Weights of a small GPT-style language model, trained from scratch on English Wikipedia.
Size: 8 heads of 32, vocabulary 8192, 12.1M parameters.
Each number is 128 + 24 x the weight over its row's rms, rounded and kept within 0 to 255. Layers, rows and columns count from 0. Numbers have three digits each. The size before them is the row's rms in percent of the matrix's.

# layer 4 MLP up, 1024x256, rms 0.0623, rows 371-425, columns 0-127
101:172125112176109100129153145156167129124104134114120143127104128123123138130134124160099166131132122109157103072087103139099136113128141144136159094105129135131110166123104116174108111134102102120107134104114128121127187162107108120115109106105116088125152158128153180129139116155111193166127128092114160174150174111130123115137110189115105104167124173173122137153129103127159121101107
104:094110126136101065123117147149155149121088161104112087109120150146122122132157117132123135171130178127145144078116122145124128141130092149183133116119163155144118095140148078173158126151113133112136138155107117120100143123121124131111119160117114150137190125123148132123156159144073147159146116097114172175140145145159104134129104147116120045149130105145163123134097140135088122131146
097:163116110130176138087107132112093135190153109106096114117155082151142124137147102154125162172141097084116133104077150113113115134163121129128072096120125120159174103135145143141141128110114099132148146105105187142120115164115139164152125114142120130114160139144096129091122106128124124153050150125135135122129099105121085114132123080179140110143127104127138132126110114097151119140125
131:146104096166145106130155149127104132151128098125104097120117140094105107130118120118139122134159099103169116138107120120118126140103150153144099111118085145147136153147142100144117091192148133146117097138084142109129108121127103127103103133113128153082142118103143109098121123167096157080075111110117140132132101157115161151130109157119150122132108130172151165121140117101146148132135
086:111116120068132139090171136122122125157096092126129124138113129152129101113164091107111147124120090142162083091164140115110094149137134128118146156117133096124136131131133125144091107108067125135129137176201114109103134132141141126112098124098138129162114143144111129129151143104121117101138110147153114048074113150155158112157149177111146140099154126180128132138160124102142172111135
104:122124114152130098143119139139109120087132130120126168113147164140091158149117118135172090140146138141103113133151116090095135160120096137113139088149105103134141107147148108119117105112100132169109093118123131113106133108115147131166102123164121149193149100122161188055098119177129151129146121124094127124168111183118154098113109109109146111129132160128116147137141140078122114125156
093:139113136112141160126133138108126109094102135119092106124130099129140123110170136108145106124121101179096091162133107088108121125147107098107140142080098160136153131118102091110160126103103147115149085082124168087155181117138130121127122120123090132170140152091145102123094113130124103156129133161113156084166130177117144073102096102140121130119154155062164112117115159156152145113150
115:135123103135095122133151158100075131166116108105117139127094145140127159139172114154099103168184146129136103092123110124084142112110111097112159103148097150143139091133170112106150156125149110137119122153130110099130133113121119111114105128117085134104136131092111133139106132131130113126096181127132131121130132147059140073125079144121121109153140125054128085134133136139145131141132
107:093124117181111132131130148091130151159103121110126156127134118184067144089160116129099137151145076115132099130087110108089132146105100146138120151124092159119138149154132117098137125128134127150117135111129128120160200090133103120138123131153103077143128135135152151098090150139126117128153128121164166141093106159148120158104095139115101102128113151155132160164145168085129110115138
115:101127105141141127183130136123109122128110173115124125109111089147147166160144108127098126139092150114137103149104112113117159145121106177128130097123141132162141112139154069080174106137127133093132136138186120127128156128124137157116124125157107092127140121101113176172126114113130147121141129147145146112172141153119134114171178099144124136136149147121131150156134133124174144144129
099:166121072146154103140119120119096137089140104108120119105115094148117166143183099137093157105107166157137151094143104130110119096081116114092140142144137144173095147115121177138093106124144140129108123160152141076136164109104127167117125096102114149144123162113141120132094146164167123151138158124122154113152131130136144160100090129090136179150134120143150107076131140101160138091140
095:140100118114133114135126142140096168154155127129102074134103152130142146095131101108174130160142113118124125108132121124126161122122124123133111128125123129145117158128126136101069143125125134130120184150121144105111121114112174121117118164100091163100155152138152086124129102157158156124132154123106147110098103157108129160142164108124101125120126129141171149150176130083146119085146
099:162100119114128167139093132148161115142146154132128130118164097126134129173140130151132088111137155145128133154103120103133123110108107142142122122122125116117116133134172083134126097148105139111151142126133129118144113152111126146132128125108146091099151183139105106141159083146155117134100106114131154122141131117127097090110118134141146101126128117154148144164139119134161151183125
090:140111102140132164088152153165124142124118121128122137122112100162069106142147121104120165151135165108127116061120128159087135131158126117133099098135140170138112165137099124107136157132138143150141116095105168135198099135137170122106114163106133113075152155152149115089164100158165111115113152087079139126121131161131159080109118107117106123123128147135116147112150157165153136109115
103:164113119140109152081147145099093124102118145114119085118110101140127105142151110101107111080123084133150128126116109121131142145154122117113117150091177112111148080141179108167108137148120145139160154150163174088124139135134114116120123146135123132165135149093125102077147150138143161164121144134123139094121152101183112094155112147074101133082055146146168092134119110139120138164149
102:124111114114094075110141123136132168151135125112109153133118139168102193170086120138111122082137138132127106170094148132149102103116110161143153143142103119138142119160151156116117143143133156153120156169154127120124120122133175164120113168163092118124106137083169165107148093119152162144180103144158133100146111100083119138135130123153135154137160105105148114103153124130114127117131
102:133123134153107122143123135170156153109176111113125195128192099102071148115137100162151123115115133154139162122131119105141164151091126104170107146119146112126139161143147128136139107105114138154167201146181137125133144154112131135156129137081131103123117127086135128167129189122139137135127098127172166073191134153126128138149146099137125093099145151157102122133131133131113126114144
092:154116133146166143143097137103131127155125124097113099121128089086145146141140103121140149132081112139113112164119121113113104150142123115082123122104113094133128136160127105106136125119132127159146130120081146107131137120102123108075137163175101097143120140118156108143138077147143110125087145160098128142173139161136134153108130140107101121113130092101132091157126106104119115142132
102:133121073168124137081142142164120143158112139125126158117141101143122111142160089120127118182160140110110123089126096125107132124086132166112141138111109159142218141127148142134126128108122121136158133135104149115130111157151121153078125074118133091166168157121154167149128130146082142149117112126134142122149104138136126110126110139119071100123116159156126128140106148086156121143159
093:144146137140115126172105159176146154162119151115114136142106080166130104126155125139100081131138096147124083080117117106098111075103135152128101097120103140145150160128112063107099127126130109162083131100147133114157130173129082126102131153123116130152154122117130156145147097102124156103130129124118152121101087100125107103108107144128106109130146149177120166146146151132136140142118
102:146119115119129190139137119174119151167132105097146101108158165112114140117148124124186113130145074146109185116099123118132082140152112113138122167115124158139145139139133136147130138120138145165126136105165161096116126140133144131115108087147129115142137154113152043121124136138122108144152160080098140149118149158151106109170174098102102112114131117120083122151114114141169124161171
100:170117118168139147137140158105084182110166173119118152124137141121094106139170127185130130166158134148137150085123101118115117120121100118127109144140118136132123130133138147175138154108150118117142127127143163117060149148113122130086105098113109154100152123112137149127118124133111110153094106108169115107139102111101124161141164127097166163135143131172146184150161108140183140102117
094:141128121127115156117111156143155160151123130123093147124097099149118153136106129131080112168144115163148112100122129141166114131119118114142126166094097143144116116131126140105127161125129097141107123114136115116127164131131083172130119086117133135151153165087140091173173092143075154142121121084154167129125155097106153148133147150114135112156135174133140144162126131131087139151112
093:123110122107119111114167142113136092142134129123105151136116124110133119142129110086153124152137170123180157136125150139088110088170143150138138159129154123116159131147133134073104117110097147117098119130161157121166160107149134137122105107130132132092137183127131113121088124163151143133115091108128147109112083168118190132136114140159117143152127073128141153144124148131149178120110
097:130117116086107109092123132105069093099140101112082128100140137117104133169096122139171105132139192140131088143146125152110135132156130108090133128132130129126101104137134090120103124106144152140114115098149131113143135158114168136108100078173142103122144154138117110104091159143157098126119137131127099098155131163142121092150110152128147128099134134142153147140157148130140172128137
100:147117088126134113107128140152150143141108102103104127108139099134145121118157128123113129118125153159133158074132106096084131074100116137139149101058108129158178133130110134126119124143104125154151096156163108093125154150144131153141130115078148128128112166089116164153148179111110115127150111126133151068145104148130132127149149127118109100135141092156130095138159137151092149111121
094:145132137140070094145177113119070157111132153114090070126130126120171137092170125097123137167111138104135143135118113114123154135132107139082118122168139133127133203126142091122125153117094129141080124119126152126137098087127096159142085112119083118132131146133153171158108109141182159125119096120086129148105097139108146171114132142153119145161128117150158114130161171097147131134111
102:086096126125136149117108155149126157131110152090097116110084135122089100096115104176082151122140120124179132100109128116098152172125110136127122123112105135194125122139075132104127148144135128137106123134095141143118181112140118132156120129139127110158146169210094123099117138094126120122089164153078169131183130108099140088098181160101106083098180162127141103131146195155113146150135
100:137125105160124142113140130105118157137134160106086120133148141129087134136088123109075118146193111096147128122122130116121156112146090139155097117103121119128130116143115115096172125158157143132134143119117147136123158146098139098111126130110118105106118146124104140120119180088119117106145116167113128092201103159090110139131103172122126111148121123125139133136082127116154141144135
097:123106102152128156119140133131115142138132123114101137112112132099097138132114125139121144122111123146077129098088140132094142116133169139132154088123113133133110127142102133106077106144122089138156086182118154125161116126122128144133103139110145152136120155162138161182124163158163109123158129083095158078138156165145140120120130125109099119092143109145165125149166137085143141104137
095:174099119128141126105122127105119148132140150122119128120118124112088176160174119082120121135176118150143150146099149142143108106132113107152072157169143117105107142131150084140142092052102160155144141156149178122144144137103099124131110155155100094127129119131129155136119128099142147127133148116175167091124162119137128086185114132128123138140109050145118126142134144171168153151142
086:170132125143140148123129121146168105141098141107134102121088155143113187139126120157125129124108125165152111150133089095096133197157151122112117128144099106166139068145139067108163112108115079148091130139150073110132158092125134115164122129128081127117190104093130130128140148129156136140096165152142146121118131155127138104133118144114125106148093146082144135122118119108153119150165
107:132117131134122119110131121155148134176105155114117147122117070089130182057107127132167125151097121187182088120151124091124137128170115066115160135108097137185096123151135139112093141128153108156144132085136132118129152128127146185130100140100127152140145139156144128119170121145115159182127130133126136141123135129134148094154077137138123127131111112142149145146154118084146137140153
102:116129150118128120143117147135164091146129142110126091139137125131098120126163090129107119128124122098131150140121104091092127124151137086142128147131115174142153141148110108139124110122119099151128100173136132139134162111137160125157112124142109145136151139159150089153131137139129121141143130102139132126094171143134108141142137118142109135119121152126151155132083099133140144160129
095:121121136167130112114123140122177119130118211104119149134122123135152126127131120116109094104123133116145102155124120113153123173137107105092169080121110120184115112145176115135152093110107118158162074144145150138124118161116126120124141112141114110126151107133111153141145133129105170108123132134125123144102128123154108149169138127180154081080125127099107144133181121115138119118147
086:110148153139137157129161148094184148167159147105129126127132135153145148078133129170127167136129092170172111096117127055121160116162146156144162142080101138142110106134128117168107133099116125134160139126117132115127187121132101167152109102105120118115136112136139170140162122069138120189098087120133157138143100131139113111115171147138130103135147138115149146116125124156156153152149
103:122122120146137140153179162107141141135119088109107143145204133149138144148151120082112119118151105144167117140120111103104109139110130084108130108098149138128146132151151125117130149126115125148104100172122137132096107089150105159123107132104090112104117169131132146126121111056111155150161115116109173147121120117129140144149118123116149120130140101109131140118143121137140166114164
097:127122105126132124131134134097132165136105162116128122133115124140122137141141102151155164152124105088106112054116132112111163109135112126172104163168137143136159182138121143169089128116139137150137098123119138099161140171109131135111099135122112105118139130150136089122153086098158133123107139118088142123128118163144158107125147152172108163167144145128138166139139148114144112111144
092:128129121106098145140112143146108151144141083106104131143126167133143167163163108136129182164116146098166107121122121130102091153132107169149155063129124157150121112149174182137109126103130159113151130061081120134133127102117115139108113102092116095106124095139110125101132143157093161141098073124123166174101121145178083125180115110144095121125131126137152125119137177114164143069104
104:096112094157113116084142158178153108141141139116104151095164143158123135117099123095110151166129129164141110105099114101127132101163076133139118091140114129135144138130132123121121113126085108130137089136129142121167180109123115156097107117114106108131151160113142123165136160130084179132119125116146146134190162104152110150124138065127110168154109163164146104141104161122091127171184
094:130083119108150129106116122149089165109143163120115113137124092102169114135142132101090165175134109117121159138142128117134141101139091163178135106100114129133155111133125105087151131122132102124155156163140133101089131099119146178134119133088115156070136136127162116154095113165104120122109145089129140118118130172104126155135146123114106112067093102121149107140128130109110138101095
100:130120130120143136127126130114113131151104163135111099118138116137127131151153109187144136115096088131146131119114132102095098160134072122118138149124142160176142140148083154113113149098073136121179133108113118122134154164119130146126115114140110157114146152123173074140145155137118166182029139113159141189166175131148151106095110138103099116067103122136139140112132159090081124141126
103:153104120146111140125155145103134113135123161117125097122122170110083174134155135135123144146118120119173137100122089121157124145115136150164174138105094147173123125135106104082146115174104121122125168134086156107185166185115124075126131140065105136213117094131133136096108111135105118129111155050128135147073139108132101138115141133127143143135125145131128133149096117096182126084136
110:151131089128128108122107116113099145106127098103120122072127164163089124079115091153082151157176136177181113108127101103088141112119117140121128123105106165136151100130141124133117137116124102117143130059116165092203110128157110130101105072145120146090124151148091108138163145124123141090100145134166124176083142120116107098127158106108142092121120132138127130107119097141088131114134
099:114120103146134161103148141099127165112124105125118134133138154141112179137139108165149157130127094133135155116110122147141129104114078150115149138143114120140129182149138129121139086181092106145142172119132122141086117121127149137131092119148101135085146146138132112117168109102159129167153129151147120135112111166114167105140122129155146137119087147151171164142152179110115135119128
105:112138122185131146156146145127121115084139146110119069107112186144122112135194107154087130163133186127125130135108090113106154143138097138134148080129133149100138121139151100109130113119097103122113102140086117088118102150108116091144128125102136136174163100116146138134139178108151165115156159125186149178096147111151164130135127146117144122128180078105178118123133141160120148105138
091:152110120130136169122081142179152101153133129105127073099141103140108170126134100127153138124080132142114131156100134091098128125141153100154087109121120125117100154125099107167145128076128110175105156148142133152152106161121109136157119120136099102125157143103171083137164129140173132135119172151141130133134100111115165133144124111101069113136091162153135092143135145168132159125156
094:138121114096125135156148148165106115150077133118111098119129095123101157122147097153127139140138134148134163134163109086128131123126157123155101181121168117137127108150130118113100108070118141146124139140096104112137142124107122120078127124126143112133116122139108109079171144181164120077092100130134130149120119157088070134119129141131142111146114137123106128175166155144165136185099
099:146117124188126119099147159132184120089124104120138092110114136136099110129155130115105139114131143141167151130116129112118077157103125116117111142101118140145166109159146177110129131095160148115119107108131150116148138106133150148153089118091146147154126122141136145095146127139182137132161124150119168120135132166148086128162094126129130128076107153156098156121134121119139150156136
111:132098130111146157125121129119147123206108123114114115117128143119102142145148122119140117100178131142136118106097103117128139129091115165096101115075113131184114126146066152125101150107158104143109092117146119130150103178109135157151103109111115173088155113110137112120124130167091123143122133126106157186125122105123095105127101133103115093124133153141125148171142112169143140116127
104:122134101137116152072124144137109146130126120105103095110110133128115118134154109120126145131103104111106197111143130126113143112136103141122142184132120157148119124135123145132183105091185103141085080147137147119163166117143112127120100114133112117111155155120131165125139139133090116124117150136121106100154179166140129121158138097116106117052135105106104142167123130146135149149131
104:140134100147118135140142163092137152173148124107125110088121144122126103123118108127105162146114107111130049165129090100135138162156136163149140143108150138109103194128114090103102134099164116144107135120145155124139150151126133143167101111092125134114146118135129180121139103153115137156115133122098096148097135136154134187128175112141132100182114152129133146143175114122132150088154
103:096097105133085089134119146158103094149131110108113095113094167146107107171166108130089143124131155121126191148105124129153103146102139118133159146131123162144150096134161142100084132132138125134121157162104167111143136088118127145145124126168115153158090153081134125086118122104119139138083153129149115094118132120126070093146119150145110146131127125134130094158169133126150136115139
099:124116125113100087127145134108148132148120101127120148124122148127124129122137128112106125158125129116119111108156132130150111101067136141120153171123137141164099106136113117175153074119105156139125139169156140104120110146125145149107107127114128099115130170139118100173143141147101147103184085159181126116101166139153137099145099086124113139097152149141158182120147139161116173146112
108:098118117105143094098131118094136191139130124099110143103157115124145137129120099158134147115131127171134153100114106129127107146131123173134142113094133135149107116132092149128137099103135103153154105122186123117102132074082140136148120105114091132159163155122158149127129158120143195112127064148115146089119143124141113207134128096088095133157123133099114184133185124102093141088142
# layer 4 MLP down (transposed), 1024x256, rms 0.056, rows 371-424, columns 0-127
096:101136166098108095137131107148127144100073154099040122114176131097137135146126137099113094109141162124147132127113099106149110144086085124133177128118130128112113152107106118129126145131105081179145135157155110138126161136143147114162083124127142137153129107171125072129153127132124105120131124134112073141114153145125096125148144154110101140128135139106141159123146127116160134097109
108:124080129119127116126155130123101177126106120136123146142148121081144163151125136137128143145125115126115156085161075152159124102111117160106126145100100159100136127135141141123071139168173125126121167116144123144145131136137093146152087121111107114124180193129127105141150146150135135182120141143110183123165163165152083132148119124127136129091103142117120166099091114121133155186115
090:109145099170139133054135094147109093117139113193136071134164124119138153157127145118114091162137114093115092156113126129195114144186180157128142107087158123135121110123106179111114138177126120118148154129135113169102142142105101154138158170112163143137138080120145135142110162131137131178141083103133141158132123153113140083152106184145157132122085128091114177114140109102142161085124
147:101166149112130158150147074106137116147147148102143151153128148149102130154124101140134140083155133167134131147136116122144131103123152126120103126118143137118139133139157122144131138141149123108168117091135117103150122135160113133198195148114157125084160111071122121150078180129135132110128165148155152114194108159138113185067192152154126140117120153164105145123168099142138123140145
089:125111109141163157120154109127104143142128090136114114154167152104124139100107116120161139156175145122141095153117184148120142072153133110137114111142120118105147146079125153101136134158128088097097132097146146140176133132134105138137082112154116123112140101136129120138147096139128174152130099115118131103132107155131148122144117134160113116123178090120132141119118096095150121140170
102:104099125128111117120143118127092172120139164174135120138174141124099132114120131102142118111145130170118081104123080133118093123142090104170172183102141134152122149115159143097134152152166077103135150124117156143125121159126131169108162161119094119109161101130120081113139141104102124157157153166131167119185126123090131101109138122148176121108113141152108140171105153132147132124128
091:119148122136117148143129123168114143138120106100148174111103093125116136094117125114164135088078172135135092147082145123120089126117126135174123176128099106168150137097122124161100140112161078202110165105142175116088120126143118071158118120148153084085137100123139125148134108154099181136131121099159160126155149144122117132100105134129107125150114084176126107158152147138140127110128
113:116123131154109114091106113105108129112124159114117093102134159146131129124140146195105160105162138113128120147111130133127131116146124128086114068149096098131144103100163173097151091162122147120114127113149138151155116130157145154128107140128153113133145142129144107172140137129161128171094155159087101164082131112137123133124136126084178138126135086111133137169123101168112186157160
118:135089119101145134108146142147111148195128106176112156117118136119186138163127143135140089143140129129150088108103128147128122110121105112112152091134187110110118092186153153129124147145141130092167137132138136088153142122090173106115114132088134115142149124137155139148126087139129129117141114116129104107119138113143149149134112124090110108164112141106186150120151063103110119089110
116:137101113148123105099184129154116137151158153144128144124147101154165152103136113122105101083123116147159120160120135117119163121107121157108113166134132140141120125128133115129106153162154082103141119125088124137104114103138129103143099114152170129125090144118123151143131080104119137188136125090138155148170126151174138124145116137134100119131112127144107133095124152162155135114146
097:150111166150126088150061149138125159141150195142106164136149136127119188147124116140168092120136123176125146117126135128161096134159153158156138094107114149115173116120120106145123136118088132121108134151119155140112124147093131110117127115149093134157198160132132130097104098132134152107112133090101090143156121088109069135141152144096103136166178133128117125116119120143147103089098
092:142069141101100150138167173115146142130117109123144123184119153128110151175136150093116157115106141084113113161179115099128119161160114117123105142164173169125160098055141139088152122140172108144149127118149112099141117134146152138150140148115111099151075088111109119132177179132171123135087114163141148145099124126115109116091112120154129094137123124151166138163119152136148088132144
091:118116143187172122086119134120134131092137121122160116150113142112114134153104115111101120105071065105135165115128168127128113098110137152115142111124089077094116111084106125137144172083104091160139121099162112163110145137138155127132125110125159099139137046140115141139148162145124134110148145135129162147115148158152106090123145110123132113092128134147107115101128128132096170111135
084:106131087115156108117083130121152145132078123116147117110113132122111084102124109144103161150091092120085170105137183105153101122115174119114117176137177110125143116119087158122123129089114145121104132144107091092155137131183114159128131104139135087121148131090134159135082191140094142104126134140117170106108128107131119174124124114129074130126155122080132094102108130112119112111108
101:134135067124136151167122135145127142120153128103093122114166075105132119120081092156102139133140113137150096113167139142147160082146118111149150093120144110117053117056110105149124153143145106116096129163148133100147121113121112107103118125157124147143105117152126112124129097097129169146135138077122126114117173110102147103148144147131128169128149111131146129118124152097131168138120
103:118148091074144122129122101106135134124115103123140124126133119143103171134133121139127121100126146114116150119120154107118130142109163108098131140121125121148133135130136069145131098089132158135102181121105116110116125132139122147153185154122141128090141086152125130122202157111097166136133117136169172128101118108110122129110104161132135128122143100141099107157074140101111124102082
103:075141128102097099124095122125150128143132136117137142092148118076116133112155117095101140156140140132123154111103138115152144138099136100097123124159089101160165147128147108103120113163208122129167134124109154122135097182179141139112152106114165128123060099113147107164188115122110155101132130115151153113131140129121174119091159127165130137156127066127113110146131095123147100089136
082:145113125127160101099116157152119133101117140143111129119168121119110119112115176105097122142160161122103124108116100151112153125083105099130121143127118125087125139055144122079105159142124144102099119178160121157138133124128145160165128133103151105092165111127115157161132176109117152104132113100120162096088114116138184168116121193153149075078146153130114147126116120146116105120114
106:123151113110089116109100151114141185128138156120161098165118152159121119153151138159139133171110121150142100135118121109125127183181124146118117158111152101141129115039166119100164109157142169146124145138147150135111151134092140141139140145135142128144136082125164093092120139190134103125136165128080163100155143104152110158127133144161120076147106134135132130140115146156133118158102
087:101097114100139156131103134124127130129112160126072125072133116135160142206135134142110177117109176126150142146129147104161151156107166152102152169118183098095152155170148099129151138104141115122129127127122097112154136117188177079153089111161127107127115175162138145163150140164141118116129116153128094142144118160143125146112130126121154128113131123144150144127142135162093140086151
102:134113126137163127109148129145106132168080123116110119147106147162116142106138126132149147141107143164126128121138099139136116148154153126127177148136108162156123113171081096158142153087076098105131135129168077164140130138132088086129078095115117092123089139124073152144146107132112148123169110162102108118131145146116153114101157168145184112147113141160102087164138151107121152097133
096:132129119093069144132125137099104130159168125152125183165132099100163127143114145181145092140106123109128099171119085107152126141127169139150093143110185186137105143151118144117121156106139091155099114127112078123120104129102112120130139162141144114167141130150122084114097133170143113129106139135147167164104138127139164146164163154116090124165144161142097104178155117136110161131156
092:116136118116127118170163137111135158136138141090140138144157144112104154128205099114154106101109139104149127140122120104098153123107112128162097039143161150172139131127128127122137122132156108169122097104147125101121159131132141125147117127107136103107102111153088184102058140117184129121111114169115145113095129104135109115127145085132172114120128117169140147083151160141154093147173
094:094119094140138134188090134091142161118154148095134121107109105104129132075134132139115107145130112123084127113119148138103173131185113134146129124125120111163126156114074123141144150115105119152155138107110116140102122169189114149102128128121146171179099110135136102136122152147101162134147126130088129094118098110115163145106168180113101133153124117141129153123140134131127146163133
094:127130109129117107134101080117145162122135130107148131153116163104099117102087166104144124139132138102105165111097171133140124117112152150147117147136147104125107088095101136126113089150131143132137116134146161080132160116095131096142135074141130146110103142122109159099168127113135116102141144102133143088168107118148108146165132141146137125150102129094096107118101096171147126165093
103:127135134139172087156153142149148181078160107125114152121129090093124140124117134126129116097135168118117144142128190110134129158081139155077080127091158114115101130065086141117132105133109106171126132148132110133120140173094101098148168131120121148141125107087069098128136160105143159091094163125145098106150120138153143158115094080106133107112164101153102139150145104126091122095101
095:114133118135134122138142140108098126129170161097143124087135195107132142131158107117138114121151116173122144133112099146099108123166101122125156119115104103114152125134138104149091108155116148155140146093081135109150098149108174069168108075116112121122126112115155147154131111159106152152156125105147171107148068158186140131092134106138103115138134094104158115117082107119159111162136
104:125105187147104145160141149107158123087097117128134138132093127164122152110094153112118142133147127089144082137127138103165159120112114133108153098162117115110094183097102160105158118113103098111111110118150122125143113151154167151108089124096129120118139133162128098100105122100106119124116116112117121086103166160121182108163114134118173127142115114125172137127107165127131127157153
092:103121148191142177117161115147145120132136088119160153130121142109154127176146133135122128119109085142101142113148122119107165160102139098142117156082168129185084127165128146160168129122102133121085111133047131128093106113137124128115141136107125095106125150114145139132146098129146117127108122127164175125115162100102131132121115107123140149141103103114096173126165138140118086105123
092:157170102159084106151140109163178101126141134120103136138104153133110147136085142162159150143122105170139115126114245105093165130121123148110149139110096107111121128085155132112130169154114179119159115161121165125127116135117163148111136111094127165145146125117122112142146143140138115125099072143139126114115120138146070116138155110113138115133148145117112123171135105147126097128116
089:136170086146164137150134098106132147142113132135097151116171148097148138116133114144110094163128143110150124135150148136084153168099149131133136050148103111133137103089159104114123142169157138124101120128108122102168137156140128167116125065149131140163147159106154101072113101147134106104120104136127093151094153121131106136123143124089127159120136141091115121139133127128121130138124
080:093060200110103085116135122155131080133110111128116122140153128122136075125104125116160127112155110136115157115134143145138081126171103111133149114110135130100142162095145175113139135152110138118119141068142167124129177178159158107090115118113121166162092171132112088146102119130113132124096127127133180080138128124131110127137146126120112129157167117125127133098145137119183144141099
109:189150100087136096109116095129121128111134116142132116162113135110122132191106110161110095130145137079159155143133172151103123122182168146092091101136110109052120141099140159135144155132120095137133136107135121156112117140144139149101132161122144146108158107131108112121152145135132141144082135164138129108107121102167113134096126125144162095134145130138068107117173137120082131114114
098:124117186134142137127145160142095095152103135146121164117109097150170092100085121139125178132115096120107151102130111122111144145125114132170130121089110142148114144090158178126127118172143129143199145108144118119114155162143104125099149194132129078114108132108128144093140109153102122117143118157148105074155119127142105134106101146135132090126142135156093143156130122132121111141083
092:177096111125163136129137150112128114120088106143131122110087117154058150194148131116112142126156145103144179127161190099106097159125143142089102152128107140135142123096090143094106144071095152130152097104137107144127179100147112137140188115121116094150105130135115152106142101107102144123123161151119147136098161169128148149102106104129098142147142152163118103114169113134106158143104
077:109129098108116146088144102142111125138140092178102112102121128106090118128111143122144120094131151153097159139087124145177069166139137170161103065152145104138114174120127114099127138147189195081124130096124080083120092090101137121126139119135154076150132132159133118115105106125148157127142148112118089133113127141135151136122114138115105111123111125073085114145139101119181134138139
104:135110110152118139123181152131122112130148143174107131131098079150104121095143136141115134084100102083121077167128128139154150136114142112155129143093099115126158135165142164112148136134119165077114089127130061126213166093144169165145090161131164150145129094110140128137128110138146110126119086148139132117140115120147100113131066125120037136133113119085109118128099151142077139118138
105:156101098121101136130152152135126135154166111160095144130119160123131136119155145097152165144107166147134130148141077112171135187136174125095121132154128112126127115144154138158168157157131118129106139149086118167148143131132122111180117124108132112151133128096151132148127155200096174106106103138140119097143121150143131129127084083114132143141152108126093163123144152132102118150098
091:097090187104161103105169111144158108146116123126145182112100093129101135163135177108129132146118082125126160096106137129135182108125132134111145188124109128117143096064153103115092124156201094137158168169142125113091151117129103130135105122134135132111102122111149087168163112103131127145124161145133107100123115124171119157097127168163128146146127082154108121103149094143122147140162
102:158157123120129174119138105113134130121145144118139181146139093121129115121118086109144113141148145139154133089094157155148142096106100119150169111112138116127108115117067096176149120170109111122145147142137140089122151101135092152115072135112139107122133143131183153095138091093130142144108128147091131123142162123132135094152168145116095135109119102092138176131120157140120134128115
095:119119113099102129102105183124144109110109129126127087133067129174114150148154147164139112154132138147175099106139101134067116136132100098154144116131134151079095123097145170128162162132151157151120089111110132170129115120112129129150103131142119143148149099107139161132175115114132109102101133094071109132159101114123132127130090136154104099146123158107130137130093102153093146148102
094:118190142112164134130144169115169127140103124131130095093131095140135120099139141147108087157081109139149125150130144087127132125100145146101141112154118120145091187124120161111146093160110129149130119161102069106114115150160107132087160116117110067125106115130101158118148130132166149118135172152164168166104138081121136160143122083151140118141142162136131109095105150152093105138137
101:156138165171153145124077138128135123123170132170084122096134094162129129126131212128103111131135125134150083115141157100128116112131148114120137132149149120152112131095118155141144141094072119117112127145102089117159145113104105142102133163121112080135123156174130151141114137074131118129113109121113133137106130124150102096117152107098128126089139140151126109201144124145175123149109
110:147096102121129123154129127116121127145117091126128117127122173139120126150122127106138132127120091107109200156149185075116123130076165145089100101107139111110103115126119128118121080120084143123117149088080081132115151138160180131166137151117131162102150103148079109136161124092112143094109132144114139093127129152102163144169148146128134121137119159110126149149147111135143125067069
099:099154086188142140169135149132148082144119136137136122123120115093132149143158183103121152141122151111141154082089136122105129109132136165102076153154133116118136149136106131118170131199146144133077102114139134150118131141134169136107057124121144119139153127121157161170131107159090175153105139154121135115130138146126141104152138135156128109188142097114154159162131135099105114136148
105:080157127061117124099131091134156088142187136149168117126104126105154096152104057135117153151109131107101144098126160131119148117126160142140077169123120091116111109091113138130139094149136122130155161126169125157116118103156165152122139139138124119133100121104099121137126084120132130127121101123153163140146114126147115123105137134156127112131146141107120091105099152101120124166157
096:114145101130174078130130137144175110164109105156129145176099085087169132126118179120106107120176131112125161146079118120144108120139137120130143147169143130136143123050140164077111163175137105111129138111123092145147155146115094099134142132151146087152105138113106159131113128111125134112143098136148127130163154151162132129088119104146115151166114177154113117136156161149116118134153
090:119153116114106121119147200131126118119160127168141151121101097088133125147069156147120137129106070080130109118116165129145154145096132142090138129149153101108096111063142134144122145106178133123159129112158102126091128126147114141122112115124127170148119121076122141161111094127129156172137133137143148127139191132120167123143161123118125165140151122163112120127113106143115170098123
097:097154168116118142102138131161118134140115171139102132173160121134149150157109188153118140143122116160098079147128122092140152139135090108162133124125120117130160128110178135095084128126150162135129130126098101156144167143081133124128118145139146132140146133110110116139151109110129122121109125113172111133123082161129105127136183109116123133099168133112120098146119090168108088135118
111:124103152116143115109090127147119122097109124162125123128148082118150172185135151160106105101097147143130138130121131101163141076122125130076127101138183102115122158117110103143141122144121169136116113119075141168118157114155148153107157150112104093106141150159117141138102163146127173150126116116060123125147114174099134116139119110129158139103129118125085176117127110113107140091136
110:134095127123139111167141119145130110126135130164118136128165174196098136157154102118172110112154094169116099075143096154141103124154080150085133133129102130137181106088147153155112118157090124102131135105124145129150104106176123123140075110131121140112120127122117116121152125132107098108142107108141084149102138183121126133112102138147139141089119117150134143104124113154126144121144
102:159124124146150120132071149126112143151120117191047102132118084121138112138123118103105092127103177154146111103117119196108144158137149136099137128161101128126129097169113119158165118167149130144120084165120108113137172129123147151129072128148120123127164158140109162129109163103082103103094158139106173127104149125077066138107112117125152125138117134132111154118098167120106129130104
095:096143154110156149145116129146098118130108152125140180095130132160171118089131122111140124116136104108132116139146138127172155132155117100133074135119133102115088119087109084133147119111116140136096130125114120109128108158123130126128190141141131070154131181132083136178135084159079140134080145160124116124088130140121135096166114082119129130149113129145123159137128127144152129127100
097:151073114123132105117145110113134104145150102111123112120165138114132117158119175127114109153154113147135105149137113148100102132168127136158112151147080133145122115118096082159117151115117067184150120107105151150100109145126195098116118104123085170132137112162098097116118114108107096109133120133156075168132081123144115154100119120107124123147143151125129155126110104089147124139111